From a checkpoint of a small transformer trained on Wikipedia: RMSNorm before each block, attention and MLP in parallel.
Each number is 128 + 32 x the weight over its row's rms, rounded and kept within 0 to 255. Layers, rows and columns count from 0. Numbers have three digits each. The size before them is the row's rms in percent of the matrix's.

# down: layer 6 MLP down (transposed), 512x128, rms 0.0873, rows 381-433, columns 0-127
# up: layer 6 MLP up, 512x128, rms 0.13, rows 382-433, columns 0-127
down381 124:077128112117108182084170109139151075153131187136112162106127174102167134141122101190118140080102099131139150073142044112128145155119057097147122156097131119131116110142163095115140106095120104093106100085125063134144124121135152114165167119060095143079124110155125124115101104072151194078083162107107118148089104164056171148143154123149071101092139141076136093069124150098126072069131
up382 136:102152143091106111175127097105145130187072074154094158121130089148131115115122133136125131099139157130091194071147105121139170115103113128171095158148152107086147121116182134133126138104160146148132162177144105088106115122115118096067057095126132093157111109091140103105089103096085125085182058190176142147138124087140123101106214149103216134091099129121192161096152101096130121187078
down382 148:083147141159092137125126103130110152091138174156135094158161096139131167102100123088093173121106128150182119216118163079110174107060054090143093180140102148097112148169114121138122065090134113125120131114168125108148104107081145122125136117139135091088129142168133103156163141125083195188138167168108146193120068127137080182170077168113148164096119101161116093129153156083073108170158
up383 136:180136131105141145150161169158102121158136181144133195128191172121128119083059153166122124161114129104100204108119121039147127074155134113114135109123093094094140112097156191110107151125137114156163147146103158144120134149093108187097174116121138136135063102147196156091169142168129175119188063142187150120162135093131100082137188109151109148125108117117206082155150133110123150136157
down383 136:110124128118115138098147091155173102143159138161111148095197160056088182085131189180104114150141118118184144133177138120067073161087101087063121115117128122174105139184175122139122135149103108158114147137145105130102096113140175134147106137130113084070161126136145120148137102149116111085022144066134106105103095137163136159156074130177077093193118117143100153112173084094114088118151
up384 073:133126093097151147130193181145138098193087089069156108077134110160176105112120145131070122137166110138145110068096111128122110150221165128201087144078160107061102065133126109140152099131136117102094111181126142130162124174108115115074152143121171141184092152153129111195148080083126105111140105119186139123147095119094151144100155110142118130127083174109154119090160139103103060107096
down384 060:129180096118169122155122108169130117098147168135107113162092171106114136101137068144207168126006113124115126149164103187106105119081046134065206119165178086116144165075114142159103108101097136152115160098152128170124123178107148142141158089102094166135109114104115154126108124142087091111070114129127118076081157133153166103131113105130121105160187113149137099135091113141167171137114
up385 154:091098135125102070152094192131118101139071195117176106067146119182113116106135128097159149116078111136129101140090079125157106107112110169158121121110176148167076133144158161129140129124181117110082088181106132064088132153117136095113116112183159160121117136117104110120104128162090138169165059167218121116124099142093152134071163172111149162073146116155144179117199092143134124090080
down385 178:134074100088112178164106115098121110190086138134119130087132127115076146115107143106120096100110161161173146117046153092161056179151139087148083147130154159142170113132163092159163117122115077116081135173161129130137167131151167084156138085084079064157161166179070131125140094165095166120080102132146103178119109143124078124187120068139114127095130167130151156087168125134111140192151
up386 135:137113090087159129152118104108126137117098138100154058136156109119084030117104106087104096086095100094128168132146144095121165114070108141143105136112148116127102134135143128187124115136197110082157118146109173108136107130091087071186139128154159146076163092101103162161147134142146117095132161138178157186109110013154135137122179160114154211102137110100147153194124092138167087135127
down386 146:158156158167115153185157140115097056082117126065136112123122133136133171144134171115207172141121164158094072129152057159120105149126128105084101111123112078122139136115096131139131176124098185092138108123062092061065180155116163161153102078139086128167139155156165180103055101136150174131143112151146087122108112120099091159149123112156121081084134085149132072090183146117119153112143
up387 119:174156094146130133139115150096147131078180143131119144093074148156109110141104115132051110141091162159154091103111114133098138073172130159132178162114174054133102124126171120141130176124122136152086143144125066131146124113116151131145129117121164150132157077081109121115189199123119089106152124148136137201163124106158182132103179154199136177058076106080141144179125123177190123127060
down387 127:120163133176097103143107152192096144134130112136147143169150114134150176197122129182141134104183132137082127125120156116143152189133112102157124095151099159084128127135115086135139096122081114094124111135161141091086109144149083128106170157131091116136134131142172125135042073164119136089112152132135166063120080171132104102131072077060144112215207107144110094081117149208128169157160
up388 136:161124083182102069137148147127129100160095102083114072116092157131146059130166131131058153103126195125106146128173078120152143149140109144178121178155094145117135044081127125181138102106068108209129132109097122175138182111139093073121097134113057116116088046106135112121143105115075140127125089101103128141138136116131164096099163127183114122120169061082119100117156125144156129134123
down388 133:125090145104075082174096154109175089108093148102214170161079207185089126118131135095124160102076123174137118145149071120157128110111081134132130136175143112095124115128150158141152117128136191177097143160165113164072090120111159093174140205172123134099146093106138140176131118143181175146107129124108145104081082125115072123109150121141085114106129096111135132202097126117114087167070
up389 020:086152120108106111162111123183098111133124143099123094141155075130192104159131111137145174125142136110115170190097121202157118090135138129142154164052090169123058101111094108061143171124127212128141129147206154141133148140099145130116108128103105136105143071153089094179150163139161143121137116121136159085098104113085203145187171142153115105042085133103117086127152126126111179152109
down389 012:111108140142154129128093104112114165151114104156154145055155141106095127109138110127092147119030161091119106086126147099142148102162046110124124151121118113112114115112145140142162093124126070132101185171112099095161042096127113108146111127139131147154092148140127095102090139080162053139122166119130097121140053154120107110120122104164078163153138151149147023172135133084168074042112
up390 129:127072094135113114154054152131092123129131170183136096151141123171129140115153105088159194139124130104076167107159092101160151090097098186093135175143149165115170120094116115137204111147140045063117085108109110133132095086146079136130149141099114117157095135151151174074122099133104190186117130130125120103115161117117089145159160120161130101139110130213135119106125098074226146156117
down390 143:172138154175119125021102128118151156117136142116071140166140097128115162141112120138138178123216144115174143118099147158169099171153084123120155027118110128145148126138137107139093132109112198137145151098100187139163095125101116144144130092126134139107086154098106110098177034125124154098101132109097133150090075096153132144140116075106095137109205125099154154130130168144110102154209
up391 115:107040078099193167141161113120122103161126066119191095076154108130193068085148129094099196107143145098152133064115105157137124111155139110109123128156152095157099108188064141124138090114168074108125123189116144060127114179105166109145150148161135127117112107128139147111148094104107116160190099132136129160124097114140087146101176155160131194150081182150161096101140139086113135107112
down391 101:116158098151116158128142122181070125109190174097132115160097155182099130133130122148150171087018135115149116169100113141116063070172075161114152119121139152097113144135136139105158124107119131167109136137090175141105150142151175141068193144128082135130153156058162135124091104108144162118145060170125123058084134156150183175120124142156118050128138080111091136131120088126137165083116
up392 143:106115043164141156137125122167140150138103101119139143134095183145080141148157107171125104086109144098099129101142111145096123135155128121152120111099125104153121122071115134148183070104099092135092142168177157107149164161127151110166048130174108042126131121146138115133152124168141142194118116159121156147230097097117183048164138129159132139092084147080083159162149113131122080163054
down392 157:121128158147128102124131163133120208061118116114145087121191045084136180149090167080180186189107122100145137151102184110146083122126093066124092139157159128119168116170155159127081097133068159138179143128146157117125088123074121117137121101117167136148139117132137092116114165060127127120147169103104073123062171167118152180095144144110119073135140138132201118140123122102146174160157
up393 015:060137132081128113166116108177057122125126118132108178111139093144081172177140133105101132124182141052185097153178060200078131129161123114107070127177129118092058175147112183101138138117123151130177141120116100126102168157083063176130119092047129119128084114137115140149137090131140143092141136107128086101091150110079119108128137160187144133093087139085140109124085145144137098141147
down393 010:112198152187088129158090167129125169094152139169171101102130115143141102112130096181099172104060098163092133107097125075126152157094075119133181124073110146081158145115102089104129085092116106059091108105075119101080113152166176073146110124138129130095105106145120063119112101079155052139137122128139138152108093153144137116142078112099116170095166112150123175099199100088154089141161
up394 028:117123125134115088143070105137065151155126216146093130112118083107195140126095107142136148105138159142183138163102119164114144150173154155139082152131148149115077124120135168125148144140167078122123102132178021144093119154111107138152145145153117188096098061204162157121154116091144125114147102159094129148139143090088157169225143136130162083124132185103142111130160155128181069139116
down394 020:113126106146122187117110182131121110105158072115141103092124150122104142094131143112089184087033108151106121142120135074111110100121059093119137142103107193084187159179085116101078102104125121103123159114138102126153180129136107114108150090129130098152119160077122067145169121104152090154137159125170145078137085130094107097067086101142042157086147157144124068136099105067129174142175
up395 133:172123101127134157154167131132100094124139111152166172147123081135096172110175152173143105144121188092096130103127064160144095101139124155128182168160130134107112086090125104152132111175105134167108174090076095150070179157148110172146080129117112114182047089135084160109106093187122160163112153139116125162219166112125114112144126098126101136088144095174135104189175123081164136193106
down395 132:164116104100094071112038166065122153109162120148139064106138212087117071148097115082180169117126125131198092130115140138156135099133063107129163074120120146160148111154106115114102093103070125123131137109112168132177118113119125103122185121124104111103131104117187109150116154064131107135127105188119088139105107152175189169127172152095124160099080096145125172068128129158154132141075
up396 120:162132124163131132152237151145125118152119127124104081126091170133109076115124130057081117104121154148134144131113095153194127051124140130100155160116128117109083152178106135174125181133081063142099075163171090110145147150105099174135124107096108128177113174126135141153109141085148120199120195164121059147163130073124132152162162141174138149056144144110152116169163133129164181137125
down396 109:186105087114143123110097105137174132151127158159132129095169064102125121133166172130126145143112042137113134133171122099075102161142046150060121078124072128079134171110116126086108123118164131098121163140126152153162104144098150068142104166123171140081102158142105156109070121167100184121108097120106163017119098175125156137164128090072142151181094161116145171133132101113143096104138
up397 017:125189137119170100158129102176152112140134092077112105170162143166162051137136113097152172149140125165178083145144150084175117079127134118133152162075075109093125138133168115057152170161103119140124091111155118135104142177128165117098177142098121123104135156114150079156163063118111159157179119154127089174146090083023196100128135085138088118110124104119082167084121118110157147160134
down397 010:128064100142134162100111126121087185133126148143154136047188135153111139097097083083181126085017118099113139103067100106104116160178153129084131123165106128153131134089207124120149141139143108131116187172168142077170067123106135094135133156159159171109164127140113130139079129127148038101111157166080139131110069108132141132137154142146144106119150132109119062130147115109111083082120
up398 021:159106147153119122211159116137086138139096104141165123095062132110143132119131102170071117130230116196177150129167072073119155159104183136139187172106123177156075098114126175158165153140153144119118107174126139146130157147135084122110168108197177099167093117106133115183135117106166116137153133092174131118152213092105157124118099109179099136100144161102126129099120155127143134111077
down398 015:135120100104141169079127094165129119112157091186137159132137123119111121035107177129211127120110110101144123157134115158135083092086040109112078099123142085108218131118124124123109120114134124165145124142135119120145107145110132117177111123096138140081130140187133118111102069123071175152137197145143169149120111176193089077133102146123113119143152153090112217091106109197141094155162
up399 023:123111102114078117207136096207103104138081100111156117150100073092207140113066108182115158130195152155151171155100114129147090121149163142138186140069115171171104123118077178119141154139145164174120095125156128102135102118103125135106150162140108148114129088147121154193124140119135122128128105120182177095092082104069172147127151146168165075071104156110141134141120178137131143122047
down399 016:130157094094180149120169131159123180115134090144134138098142145117105116093140117101144141161037109113153095142156134147120129091149000105125104121113114146058137123101120135156132117083140083152106142185127120177155085086116110140133115095086171118161092166141146072101135124107119127141067221126101126107108070159140078075156094126129088173177159182140107098140103138140140104128137
up400 116:163171085115153058115159158145057116176115109107122122114141122080147096128121197112067143106140111164115086047132140147128147162137135108189134123129119098055131053120114155144131135085153151156119098156139177144138145161090114091136156150100172133142103089167194166155209138128136118145144091120130205141171121102121101145085148097137152112086116119118148151077189147137098059114111
down400 091:143130150110089086084115135127153154078130128128121119133116142123143066095152016111143115136102103142086085111118095175171124169105061095058197080080158134114165144091151101157139089129094129128133134060126117113111175128151148149192126084149107166089081158110076118112141150132127111103126136104198084088125145159155142191142136135148179105195165140130109102141094163132187145113123
up401 020:110078094164139112190102107118133106149094150141112126096076129100146134154088078193105126133228077163140134121122101140159136134103180126164199165110130157134129093125119154136163147123171151105136108143119079170110126119117122093121156086194160169101109156142199112117181121158142144109139114099137160136176100110050214122120158113129137136042122108085087128134096112074147168145096
down401 013:135102098110163115079167137099138153144174083157104135108185151130078125078125141097134157070073097151138122179170150146139079081138089136120092128117174117132147130141123142150121148123105118154177137124152112098145114104100097179140095138095142155090144179124087121175119113133077188150125129150163111107137116147255036122131102175092057066160140196130112091107134144113127100102128
up402 026:111067176117128113160147155112132077053150080112098104103103115159155076164079144178099131134187116185156147093169089106154187147161164087179165146148148160111158162113149151163118086117126111127127139110148102104124102150089091168113139083138128127151161127123153123142147076168089155091191109123197118134160109159074227122158163145143093201109093138138133105123136154110146164159103
down402 021:108149114145148143093118144167165134165128163208100121134194152087159156024122100108125165095045138084094105182116136147131110103074115150118131094121112099109119141106085152147113109110144135171130141163127155141129118131125165110159101175140127103082183134094090089109111102101157172180097094153083094067134129103217088109140111132080120128158208153114130118152179143112125073127118
up403 154:128119117121153123137080110171108071143087164135189093153111184155117082108096108111060092084090178161079160152147116051152105153089082112140137159127173101100081134166127187131150110140194089144158134167132158171160095179094115119156115183165130132117145088119092146150125118158188162163157190135124149111136081090101161147078114170149125175130077073117112141118092155122118097106149
down403 152:159136132118181113155125111139062144095120084181100096123090246111113163139151079132164130167104166177128118148103168081162079133128142136130084105109161105104101127145108118130143144125154055153118126076106099135106104157124132092119134082088151103122139130205085170121123116201168086178147119140097142100114113145096100124121152177093105151156081101191096160077085162148156172124165
up404 130:197111114113157098156129081156110121106139159124154073209111150157124105118113179109134081071108133179144101137158125142149102091095111168125114169177141120113121072078119117124163121110178157122102112134111067164201125142084033120177153137113091149165146164157146090125147138112095117110141189118155043143114116137099114116151123084156177153102143117147083105170082118141157172150071
down404 115:171160107108152151149130140083144117140094120135141147157077119117098088099056112083084126104130120127109135067108069109081180128161105166092129116145168161082090153128131177116186048138116111121165123110088226146099131125139142147094100070119164191127130095126116115100100138092108097177123143167150202094183208128181162123114132126194152112140147156109098118134141115100117099110114
up405 023:124079159093134130149140127168128097083150063081126150168175118148076137149134169128119167147143047151104147090110070157171154113171138118130114149086169114102170127146105123083093115116144132151118138077066127096147114131097126164109147089106109063147141137089062151170138075149097145112171189121156137122121062126101188063091107097149136189115095108104082157088067111121129174144150
down405 016:117137150151163098176094093122115146170119126201110129127158121115134124065133067097136120114078116130102094171124122109148184148162155138118098123114170118114092163089162177131128146080078156162137147106135132142135078092122184135148131190118160173072102090147138094130128114111145184154120118137080103101097126122253090151181161149115153097157198153155122147149178183141135077102090
up406 083:107152138102182174109088193100132103218105105097136106106094188196189049117171169133083138150160141150129134142060100160166119125132152103119133147081141152084076119104132134147167143143060105128151123160142107138170152181122088120123116156072184100141075152107123117155161106079133095149140151113142166107114102125126129083133164148148147125120130203126143109075205142101123149133122
down406 068:152146152097106122182178070110161163061139176159116127167181120076115176116082054167178129117013095148157129141090086161120125157131077129106181100165105087093129177145141141094145092110141164137130126107158165156087125144164123153140109088138111147146176095102100160111102126089072133124089102154138120168074137130118129124128126094173142130127139071189160118126080107145145093102143
up407 022:102120145153148176133113162115117110124145119118118124130102124171124049139089128140142178135127049188093164145121089110166161127106173120140133160060145154111146078091131132128143141135104196147138131142161108161194132133117154092112149082196120134142059110148119082150129115122164122131178159057122178132140077114128201104138162069144096141041137154126083100092115089093127174169173
down407 014:098097125131154088118086093120115079159109104187112156086194117071134163035146088085132109108054157104176097101100119142132111117174074121095122108119156092141080120126167173132090121101150107179141171114135143139136097111104141150151107125140119167107163104087080182182101126160102099122149135131116103086149139131181068143139097145145098095145125148141152119114174139096163071035075
up408 143:117136129098189101158061119152114065185120189094096142127103137127065158111121110151096150128110107134097112068216105104105143127128120173149104137135100097106161106155143138128104150183148131147125086088176083064127086056143150122095113122120160136155180050118149162115142166084087129167097141150159163124132139117122158161156175189186084115113156148082126169119167101097142093106154
down408 148:094151173134121127075097066070223183076129065171109122126106120128207145106175113155146161169146098166200144087100088119104132117078116117098106098170087150102136109166123093105061102114141111131137154121122132156104161068096149128091090083126112151130113113179148108103086141144160113115138119105131103156126161174155163157131128110132123090145065106141062148108140147198134123144166
up409 017:111087157176098095214091129141109122104097140146121142106073131077152170131093084197063126087163138138187128136163063116124176158121180129162158120144174150137049111153087191120148125161167171131163114136156075135112169153098060131123157113175142102134126142165127138114173060151133133120146138117138113124152145107130188144161138116169153104113121162091125063132106140112149139125052
down409 012:116154114106129120096125141157116125105172070175138111110157156145113133083146158108119164073084112126101163195127140117138069065087053099125098140102120125088194116108094140124108151115103084146130100128113097096130155118123104111128112128105140148077123163137109071121126076078136227189171134117160150116111095151255107121113097125085097153131171156139113144100139109127136077156167
up410 020:072125118103105166110111146181126126157119155193145112088141090142128099113066070113149159115137093123076168207101094129164143162109187211153079174080153152124140088117102140130157121134122193119132146153188131173115104104125097119192099136120146175102048070137141113130156095114107094134123114082141139113187137121112120098177129141135137082053132165091111129167096123089139129119160
down410 013:099134141130128125134152120129128099095159130124093148111172109122117159110156122098089124095072175170161105099117162108101076065159025083110161108072160100134091132159108095111089117101119056094116153117105108111150148108135149156112151093151128095180118141108099160184101161128116034112114159155163139101134128164079129127122070138123065190100110167145159112112157147033134107080115
up411 112:190102099123147088141110093136125097144131155161164101105121099164120071157178157112114165143108221072165101153130116156154155142133138141167134147212147097110187096068092149091141108137127133165085090157103080148092146093193135161105087111099138092139102072113151088123169160100139114149183112140225091139157100089128141093106090126148084115112147140128123107196147122117096122095111
down411 090:130159179207082116078123170096143156116173079110170133172137172126103195128152196131142098122136114157095104113126152150109154010171120127093114136097104131130121143130174138122115147098168131123144178120148130127148135140087143112151135164165133107150128155068107098130113137188098098118095147042120122074082083143081100126079120152151093090162131152132116112092152072109138155199155
up412 130:152135087138122070133155179117131114163136130148189108105000142107095121106104088137142146145135138087098074126130097138160122117195123130147086124084138133136150136046033136166129124149079145166119098088153087083105164100173148095119117123138159113175138080107201169106196107118101122165126135157164133124155108115127150105126158108130079127086148069124097096145175114128138098121109
down412 110:079101046114143166138120166135139054169129083152132106103188070119124179163135182114155092101088090119114154117142119096109183185059097154140102164102107146047084105151111095095153093160190153126149120144120084092135127132138107102099106104116125098132124132176109187138125157132174153142167124167066093149121111142143135171152136181112142149184173104082134136138086145088153167097132
up413 021:113096110089055171158103130078096123143121144159146155085079072121121163108104134184093094118182187161149066133167092043117142138157180142152109086104183171140168121104111131166207111136149112138142115139116158153152092125117123094148079168108165180152080125158191126168096083087118153130171132157144145128151065139157115157116138147144162151124154201134121087124145134133131076116134
down413 014:099183145196166137104173131131158095082137092119150150179117163099132109100141138163136158131000091103130133154130146170088098126105039122099147095123068142092127105154099084140072132138138093136082141143147119148109192157148119123129130060120106101111150165102119134112163151143126082149098134109114169125124169109074116124115062127147082168097120117141143160140133097089160171116077
up414 012:129104135123108148168107158150175120134169124110115158188138103133144111114098109119089134145234152118134078167092137152176074092110136175140113163046090105143158091138156142129146148107133094162103071153145115181118037102093120094164144113180144158103145089172165129124153103088145145122142157168142129173115100096089122068137167101106165089116150181107084178126140125120089059163139
down414 008:144175133159137110095140139129119162136106107140127150072153176140125113149126058139152148112034108134098133128171139119105152127202094114099130149109073177100128183145116168142107151141144118104138125130121124134125166081125152153142142117128208127073086171164134147190147153160076012103084155189116120093140148123086112125076083146162139136114089126113183107110156134064166129103083
up415 017:139078162119176157185153181170133140132138109095126163131128142169117152146159126144135151190188080182144140128089100168159158146114156119111122185103138107163102112156092136131126152125135176158127084133078086176110106139097111114070178108116134088156051085114108104159146114145143079119135182117149129118093067071071142043130155103153182115073102109071079148149091148105149121144153
down415 012:144164124114121094116109062118113165135155085192149150098190118109104100082138101106140132083125089123103117175175133108120154140195126143127134143086099139104146177128145173122116088070105147120134174124114169133140125061123175136183112142091193175074142078163170093202130112111084117127127134146098103106147100176230107130121089189118082098132138148135146171107169118092148112109086
up416 118:119131061114128073131115147025147142175088165160157115117085112103116130131120139127034130139129114168155103119159138126178133073149127176101155143108142087109098108161174140148131147160171130172106132152130121182125144108132131125105092118143144107125096072090136182112162097161128112147155214126224138203160100104147143129137171176153120117094082106123161120150187166177149108140146
down416 128:126141164126097089159121127200109109068177113129144166143125145155146176184110091167153121139061214137093148092115195104136141174131128114154147074174081149127136137098129155122106102064055126134171106120108128065114092149092091176139187137144107168120123133163123091142118135118161153092098078128114144047099100118112058094142116118104107103146182109137104148140120118113136170177085
up417 023:132136155120096128191093114131141112143123096153150114108082092136154112118093106203042108079236143169173139155138091149150114134119196171160137147047136145131142117132126142155161131094152142137127087159148115156161102151079071087120140162188148159141145109157180126157156082105138150127149099129190143126126087087114157135133149135182145092084134186101114087150150187095118117152083
down417 017:099138120126155135076175137165147148109118116177114148101166181120109123082119124120179171122000112118140084151151144121097108113135000092082109122145081105086143152148100102146082136120156107182149125157122122163113148095131156159182116110096160130115071140128126107120104106150080092127098177132126150104132149124151107099138079141107110168131148158112155142140111115156174089111144
up418 014:081106101120053103141104085033056117169090152150128117085125082089158157159114128187131102145090111151123141175149090165153156155164176142122093160176180195105096136105112157180173146107195176102144158151198150140141166142154082114125112135080150182132104106154128131158165121147150109151178090090114161118143126132160160139174157071145086118109147110114130128099124110105137132128162
down418 007:107126132118154132116124136150106110124160094142122156119097111111106088092147180134189117113100147149130135119122142124131110087108002119100118134118150089173178094143110120150112161111092072168095118153113109090153147138115107062159099098141055082150148173137095099097077112102172118105171154138122168164106156151145110082099134145153031088115160189170124064183143092093115084096104
up419 142:116069112075152097192047150127105105125126125114184134135162107165140125123131123149102106104108095099146148109133112068177092098121119128175152172111138134114192120121157159128107123119144061122164192166139102169170137140149139200138148139102215123118071055068108177084101129123144120184121142167163131136190102100144163113142178123154140165129089146187161112147144134137174099133103
down419 143:170124169137058147089119095135149170187132099152131158111106164152118125136140151086176148135089186094069147186087107126096167110187110082105152158139168113194134123090192128126169181123100159187128139118101156133087191170133115144114098120136088158126161133177142117201137162149101136126113139112133097149140137113133076110101120085060117117183139142157101133104127102166055172142080
up420 018:153119091081108064193158093182204174115099156089135153163172153142207128101178109139183121179134160120167108092137153115101140101160119108120177101110060115154152090130126094104096163155172087115106105133085136051113146125136205170113135184125123091125166125103106141167135089125123153159096118172073132093122099088081144144093119140120145153129126098106139152125094162181112117123087
down420 011:117150163154168196120152123156051141100120108116139097076099125149098117124132125088124152119099094070130145142121129139152107175093198151173093103171108145115092125100166146121168125136112140175101105133168107124153079148145048105074156149072149159115095133161218090074148108132168176127117159156128091097096068106177116114149143125154162108151138112114105066178097128172077162173154
up421 117:167162094117102128152084152124106124142128225133104148150072180144068143131107200125094117099102126104084136159166084105130138129143117189101188121085082091150128135086100110118134130150161137145125135172118115170133150101116096117155177177096185123108056138102171139144169175158154125148082165192131136144177155129132169099173108156104110115088114041133145112132103096136174099094083
down421 092:075148097154135105161223151111107117178109096155100130131075147107163127122110087141150201093103131089088105156140221115132101167118103120139157139067188070139153126173165160116125092188058109132139171146107161126116163128111098101143147063118094121125134114042120084135121159100081129060141129144141133113116089140149101108157122142160097141068108117162128128089117154113153179145136
up422 076:104112099082138150129134157102093127189063116121132121091120109153181107063154173073071140115190180113138095094106098084103112156120185180101162130166123157109131077136111129150147179135082096122128153140132118147154151170137091162159085144088139122152090155136167140244141122125125108104175123096168122112126191106148111152118196145164119095107078140133146102106146152052154128144102
down422 075:140141125128116120061160122191158123063164124130148081160174120143146150175103082203155136121000129145151144115148161113125087137118013119126159097104098151112160168146167144135095089124102149165120155112127148131092085111143122132127150086091103100154143133151091088123131122115129137125053122157116149085064124149091121177135117108121089098141181094165100145104116111156125102152176
up423 020:126178088151132123187126101112129149152066139093174110118137135049214143098123104112132103148174164121082170116118179190109109050108100130098152142083076062149142063119093198104114174103111154137106103119106093141094069075170164079148153164119128132146110137137116105137137137132178095154105114119072182123109089124123109131123137098119120108115187074107130116141095164144160119121089
down423 013:148125079121166099098154080122096180098154094084110140111118115191074085128090143109158084158105121122186162141148081128133092168170172158148099145136147186103129132119162162175180120138125124118144152131147133119131099061082163165094110091131143157137107172127156166136126105172100104095100154110141144171143089162066142125134190150159139121112072190127137051162040134175126163131172
up424 119:167148120147121106119099136129147091136097125148088152168061140097129099102107083153080099138125199130101139136135101080176194176140119139170118196123096133060054138134077073190131187113071113138137086085150177125122166074134100132063112118109114118161102114097143094103144112141173121136115162148161114121130093091136187109155108140119069096124143182159117123086090121119071091120164
down424 126:070146130064153158131137152122162172146136148148159150125220145146147101119084148159170154083089095119178132045084098136158100097152192194097097109104130138118130140113105124127127079120162110098162125162089104169119128106136129160128125107146105095110197091136101146125099141205158145131127147140037149129101139193080118113129117151151135141147072083085104175190136135122179145112117
up425 130:161141081142106133118139151122146110172146149135147170178180149162156126100055135111105097079103129133142164110163101130190100092148119175114135148161116137063083099176136149126132219129120109136078147137140167134077118077088129167104129121163136109200074096118183187065112107069122148166153141185151131123127140151126126169156154127179101188104113072158102142111133158105169174147156
down425 138:077141119167110086176123198146079097162148107130095140056156125120112123128129105114139114178115131120186116136054145099051096197097116097145114193095102127111128132118133148182147113172141122192082080177117085149153154144144129127173132148139118105112186064184122100182160109124160176092130114132126174156105101130073138116137114123063086124147115182117163155111134061120129115114120
up426 115:101127106156172173134128154139152143163135144115164092148125210152161090129144083080070162145128127157123143145096111060156101112123141186163128135131155118111180135066055149126144110115178103136131089121152137124109106174132174106119118095169128146105161089127106109105112142148032127132129123128151090128120135127135191036098147140210156135083128117056122108096167131139092087172183
down426 115:091144133180103098103125123159180141101120143111132178116123065103076164095139095136165148060049114132151117141140109195073107087088096153119109107118121083089060134132171155106117100134143164139145121108072146124131092087116096178149159167113088128156125115158120188145167132136178122127131109118111139112060113091161079198091105137103132154136069175209113154100103102090132159127089
up427 105:127138093126148134138112145137168135116095157140137164117073134127080140151140176135144180144136120155067118152166107174156181183065042158159073140156091117125117141122084142075129128163126097053042148128146156094153105072088131101116160177191107097086170148115212111162125128140107136109154122124167129126126136141138128100090124128116184129156168181121149136131112154135210101083148
down427 110:119139106126122150116146091079113154103149072127094110200152082133107118130137094112124119101255118132169120133127175107165102112147081148113151118138111135140099161143105133141127118123138116097164168125184138129100137119120126158097143129143120127153131116139113090103128000102130103117115134140134121158112138177116128100127120119141143128129158091150171059096144104141109145165139
up428 131:150113146150168118128091146116143108113084141121105125140098146181165104120153091137103106167093157131119129119137079066220104053136102143120136114111139138065122157163174131119159116191130113130121123096131102139124144071158130080119122098115129092106104041094091094131124134166122128156126099126226156126134096092133145138130179151091129166117134117027222080136122128152158112072104
down428 113:107149159066167130137133086094127124123105129154125173121175073103149150141095139147101114102141107070079178113126087147171088127175140150135139110143118157191086206095181120122091132120105120071151101121085093089111136139193126117125132093166152090149085176142113138096120158143153113113067079111059120052070104144124118169093132183083159125126127151128150201141156077115081128141105
up429 016:120118110140155138194108094159118146178139161127093141149123140118195119085119119102176176163154102135135106160110143130163127133109183133114111147075133161143120069136163132145159123173160112138111103147156096104103115106122159092093161156149107150125072089157153123160121133086151109144157143152105147152190052120018192077145148095118182075038124142093111136142046114111130116151167
down429 009:108096138112150115115133098104112169132153084116122134069167115109065117106150110075068107083101112121150174132102157129117099083190074133113126101092111147109104178127123180114094140108052097127131167109151160139197102099174134118147139090061131187078094126108129125173127123158096129152117191147125092057146095147181052117103117152146058115130107135131139124088120103067115076089117
up430 127:094131102149143147170169142126136083211178156099162100121117103074093116077128135114121189156125132092175193124160114124147154129176098146128110133152110173126130138090091107125106120100138089110177097150113151118066133159094129126129103116176157108134097121107141153070167115111088155098176172168138127137131144111150119112142255140099090092130108092123128091181087104146190063098112
down430 115:147113114099151158108137083155139107070129148090119118162081115174086142105145169108159116116104166148098078187127185195119129112074146120110111074103181080063125172078173146152078139120134163133107115137089121130156100060114185073115168121183138161143094119147157169131074136142058105137097129123124149064170109163142071157143106123142106098142163112150079125147141106076120068125147
up431 027:135126167113119155162148135100069100118121100107120125108055117135124104160116160169068137145243146211153116090193084097153132093152152074159156123105143136117144135128156185136158091116107151142113109117087102141157117136121116111116176114109167148180129136147141106187111081130140139108187135139208099136133039150106183113123167098150114194103119180144119147112114164075132109121123
down431 018:112139089170158108100120133125182143099151111216132141137169155104140115087112107119159157115002104080110121165105083159096113131090062170075124102145105080074146130090080135156092105109139150147139170182152158140125102139114180148186109127128127133071155096097082120113104100131086136121087140137069141109118133127187105112178107163069124109157210146129116162145138124114132115127113
up432 017:162104129115109189162104178149078110132146107166139111074048106141128137140088147191073149103222110188144151125135055115136143124102203140190154152124179169136103137108097112120200119150151114144143133150130136144179132110093090089169148146156151160165132109137105129152130094121123147111132115119215123115154046165122176155139144135147154124066134178132134159155116126080113148115138
down432 010:118143095188159132114164100124163138136110104160137159163113122116128130056163130141144123134056139133153073159126128134094123076102000108067123102147144058086121119140085146170067101102101137136159140129106114140153127129126136181165106099104119106104120112129109113120150100144094177188102151113112128097101175148195079103145097192068069158149177154135117169136131152160140107098126
up433 038:104138152149152183149177154129184170162142095142116127118114182199162048116140122152099095142161114165151091148173107113109196137148152147132109141107058090138143089096161127160148116151109097138135129136139100149100115156068141083119105148115172123178025099121165065154106073090148114145169130147089119159106167139178073170148105141143151146127138181151145070131173141153143103093146
down433 027:087110113123112148143072106141097058059132150137134134113154110103169198112061154113132159110062139050162133125093125113074027167067166133141158074139092153106118172145103090122133099107183169149101153076144179132130161172166163145134116104137106122077206111100140197106102101155116104132144140126151137123162112116152163137086105109110104151127099112133135151122119089115165156109115